python train.py --n_layer=16 --d_model=576 --n_head=7 --n_kv_head=1 --head_dim=64 --d_mlp=1152 --vocab_size=32000 --activation="swiglu" --norm="rmsnorm" --norm_place="pre" --norm_eps=1e-05 --positions="rope" --rope_base=1810.0 --rope_fraction=1.0 --qk_norm=true --attn_scale=0.125 --bias="none" --tie_embeddings=false --parallel_block=false --init="normal" --init_std_qkv=0.0179 --init_std_o=0.0202 --init_std_up=0.0179 --init_std_down=0.0 --init_mimetic=0.5 --optimizer="adamw" --lr=0.00136 --beta1=0.9 --beta2=0.99 --weight_decay=0.18 --lr_head=0.00924 --grad_clip=1.0 --warmup_steps=566 --schedule="wsd" --decay_fraction=0.785 --decay_shape="linear" --final_lr_fraction=0.0 --batch_tokens=262144 --seq_len=1024 --doc_mask=true --train_tokens=1185000000 --steps=4521 --dataset="wikipedia_en"
Each number is 128 + 32 x the weight over its row's rms, rounded and kept within 0 to 255. Layers, rows and columns count from 0. Numbers have three digits each. The size before them is the row's rms in percent of the matrix's.

# layer 4 MLP down (transposed), 1152x576, rms 0.0396, rows 526-589, columns 0-31
096:106166074122142132096105123168134178181108124160099176133172097127147113126166126130124157151108
091:120169169176140151122110163060111133098074139151168139136096147150104100077155137148123102162102
112:109133115121077097142161085140051116113101155123103111129130143132112143143184153095139170107163
110:173152123120150111091086146135156094124054162101136132113092138143176144121145114121171135162105
097:077199127144163176126136127115102149183093115064165168132148117148151128176100121094113132118052
100:154123161130098128095131101155162126156111124108160108106117095158085148142098088071100068177186
097:163157126090117166116151098174148123178150095170076139134110089119152098195092161063050137192093
098:103108141183142152160112140114142109091110146143139140093104177117120098170122115139146109161099
091:122064105121193164125121088201099182103114103152070121148143101142166091125148100066107182142132
092:079193140152080131152135104089132120120090168141141092094124099160110145121108078155068163177169
095:125150149144126160132115062102111130143104120077100100148156168186147116094184124148156115131105
102:138124176122105093133163109140098150184185113087107127122142130126171118150154116114153131100090
104:104116160118143143166096086126081148146087145114094108137147153109120099144112080164169157111114
103:123062125194137191049145111155127098074131161100069124143088101094102108106127110113087090119100
103:065095142140102124098105126178074138200118128123091139167145155120068132170153086086154149096146
096:165110134107093142090093092105181135065107079114142141075144127086115081075137121124144138069089
102:145120163118117153123097082184123115149150150105221101148130114106152066187199136097095125143089
096:171189161134183148118085097094153128141112135051076087168136139182118090131128161081096110140151
104:127135119154111160077184177152104087097131161170124106120143095165107186116119093090176108142066
096:148129083172135116082179121123165109106156137130131121184178112132138053118166104138143073143128
112:103137171073104156158174102141081164081118160097161165155127122176111131088097087091108134106143
109:162184118111130125120107116144125151142093127171127059153183141192117138098128126093180141133155
108:153194168148112180075084091146089088123143095205157136171141098166052101151108123165082092160089
107:098151111114192153108138103164115120088130127070090122188134156057131150108149137082121092115182
098:143103155084126130158140149104111120148065138150144127151072091065134171139159134147143136070115
092:084135101127116117094124182080122106159087129113096161089094094133139111187133075168163086098123
099:116145128123113068146132105167156085172119116198126078198133150119149107136102098132098113147157
098:114149074091149084061108134119096180111108145131102097195111094176189151167171161116126154147150
103:116081100119092072182145141067124114207186153157158154106119069066152185162094109090099107107124
090:103196102140146135158128119107102159158143158077162120115194152158175076121128102119144142173165
101:164161178110128125137089099092155188140112191154163111126107164155119138121130141099194144122127
095:125127106111081092075090178183157107101129098133114174104127165126204164075067041086078063134091
106:111086193099170128115115142123165112053108127171080097076093128153060081123120191169128072129132
105:151100124141128133084088097100125169097205131092119122097159121124132133113161104133134212111184
096:099112136082109155144144121141105111148159172116174208161140214161156172165137134110103119138147
114:127099086102189094063108119132073190127131091141097088076060171154213111133121097164165152109138
091:125094123160163163094106180152097074079097137107126102209121143107163119140133116140144150106112
102:084120107156135087099117142083102139127093138133155126119092106136121117143188175154121064118101
106:125084156116136115166149115115065175186117097126169106155118164148121098154090069163151087144129
091:102142110110118126102142150182113145124147082174154120084113148140132140136137097179144154165139
102:149118126180134117143055133166171145189172131155210102119201093089100148133130127099110136136072
104:195169112139075129231068133120120145090130123106144176125040114141115109161125119133146137105079
098:102112123150162159106182143097116124093108131119167142066163170151159129157114103103138134117085
099:118130142147078094106146141139136117139129178136054128181104121142113120135139152030118131127102
100:150110134134184066106105091171130127112148139112081111135101111139135130123090069177120070117156
103:129135103153184075134129131139150096136179114190165133156142075156140148112101111040147062168120
100:122123127142157145205186096131176139205183130130152126084102087066167179145189132138097153160099
100:140191163104079073146120088037143122106130130161101092150130050146132134151137091078116118147140
087:092124138125057149126180155144104145109114098158191123109114141136172119142074137134089128149185
085:150133159087103123154095137107108153149131161128123132098139076165081113124146148182124178121157
105:153126136109101164107120105118187109095120096136102142154125134102175123118150156112101155093133
090:130189201127065146159131146110172098104119113158119104122161180181136178135126084077129120104116
100:116123154149117109127140141117084127141185100134128132171123115132126132151105128135141080124093
098:127163064071171146134189106165079092187121153150119126059095132148132100158145132103129212079072
099:109097135162188127121183104114125133173128181133117117098137161125138109140108117124060134134145
103:124128116109136124150057065179091193142074109110164119153155143124139136076092123168180129134160
099:103150052175131173132144077165111137137129116073102084156100161185151162088097060131157102109153
104:127145169170067098133126126183128074089086085116135103114162097161103095136156119145153138088133
110:158111090113121116153167133106158146118096125098073176103152081061153064112125121088161174083130
104:138097088136072115146154129151075150165090131150114080139116086146110166116112123080174109171096
104:131114107108139100149159135117147160109158131099102051179105163108123107140133094109165101073054
093:126129118104152132158138102172129132203118163209110168107116133097147091110097119128136119080093
100:174119121133126168077160137139123114108117157106111112084128095109119229112174109168122153084111
098:144175088091139169102162097165133078153094113064101160154143153192071164143172170114123154151134
# layer 4 MLP gate, 1152x576, rms 0.0443, rows 527-590, columns 0-31
090:124130088083079120121155114074161119130146112122074130137111105100146161097098147135206148146200
113:200177118181067156145154144158116101140142143109128131177147115127126147126135126107123131094145
106:149133145128180126119104141000117080107091114172097104131107094065146110120116137115110128130113
095:206071197136146100131096127114166146135127121162107072113116145162048142138090106123064109149201
106:171125103106123164088114086106150208152100104150165035132188094114129106192098152150145157135114
090:089074187134073099144156183128149131074117138105122130153127149111153160063146113166102146133162
098:111174090143132125157155103114114133140139146093140068115100129091127184136157132095074136088155
105:228132132153139107172172148121165171142135105144122088184122122170104111170088192155163151103134
084:115076135111140123157153146094134078203084163069113167134053108112164125099187103150128096148118
095:132086104108143189140142160098166098195158073122150115078080152144081146187094145208110129095163
097:141144142125124181198098095164087122112129153141146094164151127154064141120089114146139112128136
103:122131076145133119116083154145147182087132152095145125111144090170175090082156140101107149126084
102:133140157115155156079129109133147128103164176133103161098177103123126105139137114177096057055123
106:157052173093158113099148142068105147083117132075142152139141119088093108098169131159090195175116
092:164122128057201146165154124106100148171146104157102075162078080070121115158100118168071110134134
095:117125168158160096157123123196106133112163064121185100167071191164111128137132106130126120075097
095:204111139121061132134164138084180207091110149100066162124137148140178181159124128148102108151124
102:130153083147104121118136093146068172173138091145115172101127213131080099103176111138134102134116
096:077138162165171066121102094114147109128137166127179149148149108126085059102193110143170129161144
111:119095131106074095102094100050092132142071118111137147130149124153129121129141145131089119155181
098:088131129155129118099110147059123109135126065157111113114133169125075121185081121155079147148067
112:131118087140135160133188092120136129107155120050143124122117114123078099119113180151102171120142
104:121076128153103175120109120085185145127102151109077130102146059105097141119077119116155108054148
096:147110165184099127129148088122130140120104134151193093112112145085028166221158106153159135136138
086:187121131118126144072078125115153172062116152121093125119084091184132120149110083111095084203153
094:130184088095144130097125089106118057095156106160096144154126164153102180113161137101206144176120
100:075080139091089127141169091115087146149074128088097136146157096109101138076099095172113132155076
091:108138142107162148183134145140130121132154155078072133123088128087161164115106148182133144101093
079:168088175101103122084107152133109182117155133123150187115069094149103115131089134163153125144115
092:095098136053087112117136134161090094147104153112165153141157093121073147099131135128178125188150
093:112138086069123112164141134036185124141049093059078121096168111136128107162181119121119115133173
103:106123113099116112057149176143118083123106086103141158164037158090099141155095129120146136158130
106:138109069134110140092152126137119140176121093125108076111068143140127118164113161141146156086119
092:062074088104097154206118161088147109151122188122109131155152094063161143139091126105083097139093
132:108123132166131167116131119124050163176057185108144150122205084137115111093156141081111129100086
087:158096158114125121081135095127160134102093164110139167123060132188051072140170149167170123155112
097:166149145103062092108164088111126135147128154127143147127099138178142173115067112091139103172093
102:121076119178106094135115050147101134148079102125135134102143188139113121108123146156153049138108
089:120094084166150173134151105172135188184144120168137087158143120081066168164088122162081120138150
107:127111122088192084094102116142100144171178124154080116151149166061114044118130167180128111073145
100:151057140138122135094105079129144120221077090137153119125108047115094088118150121116129146102158
099:066089160145150108157108115117096153144121178103151114096186094103155082078176096122114136090152
107:137114140155175086084128122111119149107141102140129134119117094133139122146144120142181146125095
098:105102094140161131162107106130103107192165109112150164128095175051127126101164142138083163094116
121:143125101101143115046097112072155143143072151108113112098122146124164094096147083144179107159136
102:175116171056150142120132152125133068163136149129146148143154129097115179165172151145115099046131
099:114119146098128117120082100112125131150136171150088143104147094091065124127177101114172114180081
079:124104182120193139082093154075127091116098161113090127164084121122089087118031110123111094118166
095:126060079133130159136138113016129138109146092118125127134168177159074074040089145103098166093156
102:093146156168187114168077113158173087097138128173158106157109101143119110070120103097194145083147
088:186111129128108128137158140121124189089145174147146124155080155154193148148139084092179109138092
099:151139144076099117125103154141140139159113144123107136187079134088176134068123131182081102144106
094:109094147167091139086163139100079128140074126097095115111150113118080162107136106145101041151106
096:071103099172109148126137095099138162131156074112095075168107208139103101145104168145132140192151
099:124097152131151174092115167099067131160098121124130213101105103107123109086109159160114161059144
093:138095111070146164100171085177101024164158126130123091162177116138131137187175132196093158104155
109:143063135121149132115115160139095162144152167112178116159076164107055131144103201108119109092117
107:164093101149149122129151134104118152149148160139110092089109124153150089107135148182092152078131
103:135126116197097119088166074125121113112090131076152193095131161133078110079156157085133110116177
106:236181133106097110125091083132158103159174124108106157096083119137114170125154159131147101089108
085:154074214137135146122108099094102085156163182050129153107144117089116170159057112164147079170156
095:117097119153141030156072119115077088149125131117147136077121079128106135083170171086184089172151
102:122154140119111102118085070140130173129143088125123109170130105073053097200149123081126136098156
101:140136059143095090085095159110130127160120163210108142128134146122141111107120134105120100138125
# layer 4 MLP up, 1152x576, rms 0.041, rows 527-590, columns 0-31
093:130136063072176098093151135078169124112115115090060131114140095132068132138136144108131126110174
109:121126129239120113169133167152110097104091142156082143125199117133151172158130097083159121105151
104:148150111091111102077137162161106111128128135103093114116088125135174120162157110130169148131091
100:179141144120136078153146060194139110102188105111172076122065169136123161105198149087106100104135
103:150100176163141107176065116158136110136174153110142094123160120146054108192135117129123062135135
098:137166158180088150138110086140102156141131136142143128127180108120100130083154103131139127054118
097:098124093067165154030129094157095161147094112089060081106120190121080147179099065164106102113119
093:136081170182206100142117112143140170152129182172104184131112084151122100116110154118096083090152
086:099141131061135142132151124130145045144118117106136195113078092104188141115135096147090130173115
095:179086138084105153135079208050108156080050117103139122071140120096142108078071100155121117110164
101:149141126154073073105133211138136160083111147169089106097137169105153137110139160123161112116195
104:089116144130092139072105153103046104090127125138127114146104098098157107127157128137135110074178
103:187127186152131127180172130149142105065107150126175133128182169116083131144132156114094120152148
104:209121088091144092130159166153106089146181128147117160103122203148152170116112096123073153142109
096:151070141173154110181090143158084120117079056138206091125142165118077115097107137124104155108145
099:127145082186152150154059132104123103117180141112095143135114103136139136137060083136102128141109
093:086116124116126163169160149137130089069062114156138144088152085137117139154103066140141113097124
105:161095130140121089090119146132140129134068142110167174100142127074162083103140070127140086121078
095:094144178178118112111147138114179133107161151120141161083128153166137169103060129102069179174070
108:117144170106080190159107134145136152104118124177095128107138139122107032104123118148115108156153
109:125108128127113144065095078123163106119060078128126177146145154130125118130141174104151140141113
108:047145120156112152163162150099120170167110141131064120186117111109147158192127166146094075127116
107:103129174150176118151121113105174080122178096172162136097095136117129191120103137141163103120088
097:085138097126157193142090106160126181119125144135164109123155142087164124145168132076150108070146
092:137124172133128191154191077167136105093170128164195091154142172073095130142053151093135095124128
099:205101212113085127121114155125140128137135167117173130091078087121128114105131189144132170122125
100:141112127047116149120182142113097147126128071159182129080149124175114106159149125114071092090110
106:115125113136123114112094055125133130071111066122085155083181140122091142097096120128194121145129
089:100129155091147088144124145144133141087150104194156153133115080163131181152052092185124113196103
097:095193079120106133146099113082066156193179045086118085130116122112134114110123140125180183110149
095:133109058088099088141122071180171073081152103160104108118108158131117099127154113148093131096127
105:142116115083106097160164131160118136169145172115153164159087118143161160134178133117129079131144
103:090166111129200150057162158098159138140171142107169191083097063105118195168102117051144102098097
098:117130095160107130110109113154113180115124129186145110095118074141190126105131119146176094140141
130:183206174113113139119080100114135132066124132164115127188137096137152136168117194114178123137143
086:124145167160101168140109136100140080220132077147107096140177082071103127154068181113108123068137
103:092197161146178141081120130143112106178071164133200146150131141088201101130144163128061117134176
106:133204096090134134114129120125168129144120116138119148165146158057184160150148133130095175154086
094:155222046132111174129141107151146136155164100132124149172136139097125181177097117118123126168117
103:138102111138162123112092161124163100146137138131135147155129150115080154145102104125088116082142
105:081118120181160126178116108137072141163136125122153114117118142119121125151127079128165116213107
095:084126085087134156116118111141137147149072079128094137129153137104164074141161106080149146085114
101:149146121098161190151159128069226141190133155156111168079099098162098065116170137109126160121137
101:104057113155107078114135145153190144094124152123118147167116146128150144147116126093116114109134
107:141140068144170148134096094128130174163105110134100093096153129092135098112122062159152119105131
102:096095121158126127084101142132096105119116177139125169057080123150103112151083112115125107083110
104:192083121086147113198104148118138077100162135125130104148068065176100140133139123167086102127122
083:125130120173144180087129144129148117119184142144139158128128086144127137120016079161118121159154
094:133133196142147125154147160182134135186156117159159099098162131147099132197105150135130150123122
100:120147106151099157170092133125145128077129145148103117062169107144136106156085102110124082096126
093:162100151107063096150118139139118139100156101134120160136055124107163109129133122190112151070138
101:175131111133151063138136120063158140108074111153142104112169110118100091101152110122134099090126
099:128142134147104208095116112080091179123152113116113070107119124121127081086147158076167126118139
100:112121094191117219076113149150084123175100114156159138172120141175103149096140098099131134128101
102:132211142113189124188130083099165194097095123166127093191156158167069178137140096169136105142173
093:159136093112080103068100149128137108148146132175177085152152104129101133080133171120198125154125
109:158176164188112163100181106128082104127097164161122151198137125096165122139138108146161188171107
110:103144121130125166088148130115143176126188105111102098130156150148110110116130117142112117125065
102:135114090120135104142081104137103108186092180111161110130106202097091131143173100121127162140118
103:141119102189058147161131153129132134162143073120090150181131100110126138197125089102202160113093
091:169122140148074132176162133071142143115116090110129081099115151181110094084050067099062043085122
102:086094109171097108066125076185096134147162135130156187156090172104106134083140089123140161124109
100:126138142121106117179113092084132123138189147163143090120137153174108143129176150164103242119164
104:115103085160142153107151112149144128108133161174104112124124072113124121171142141142186105109050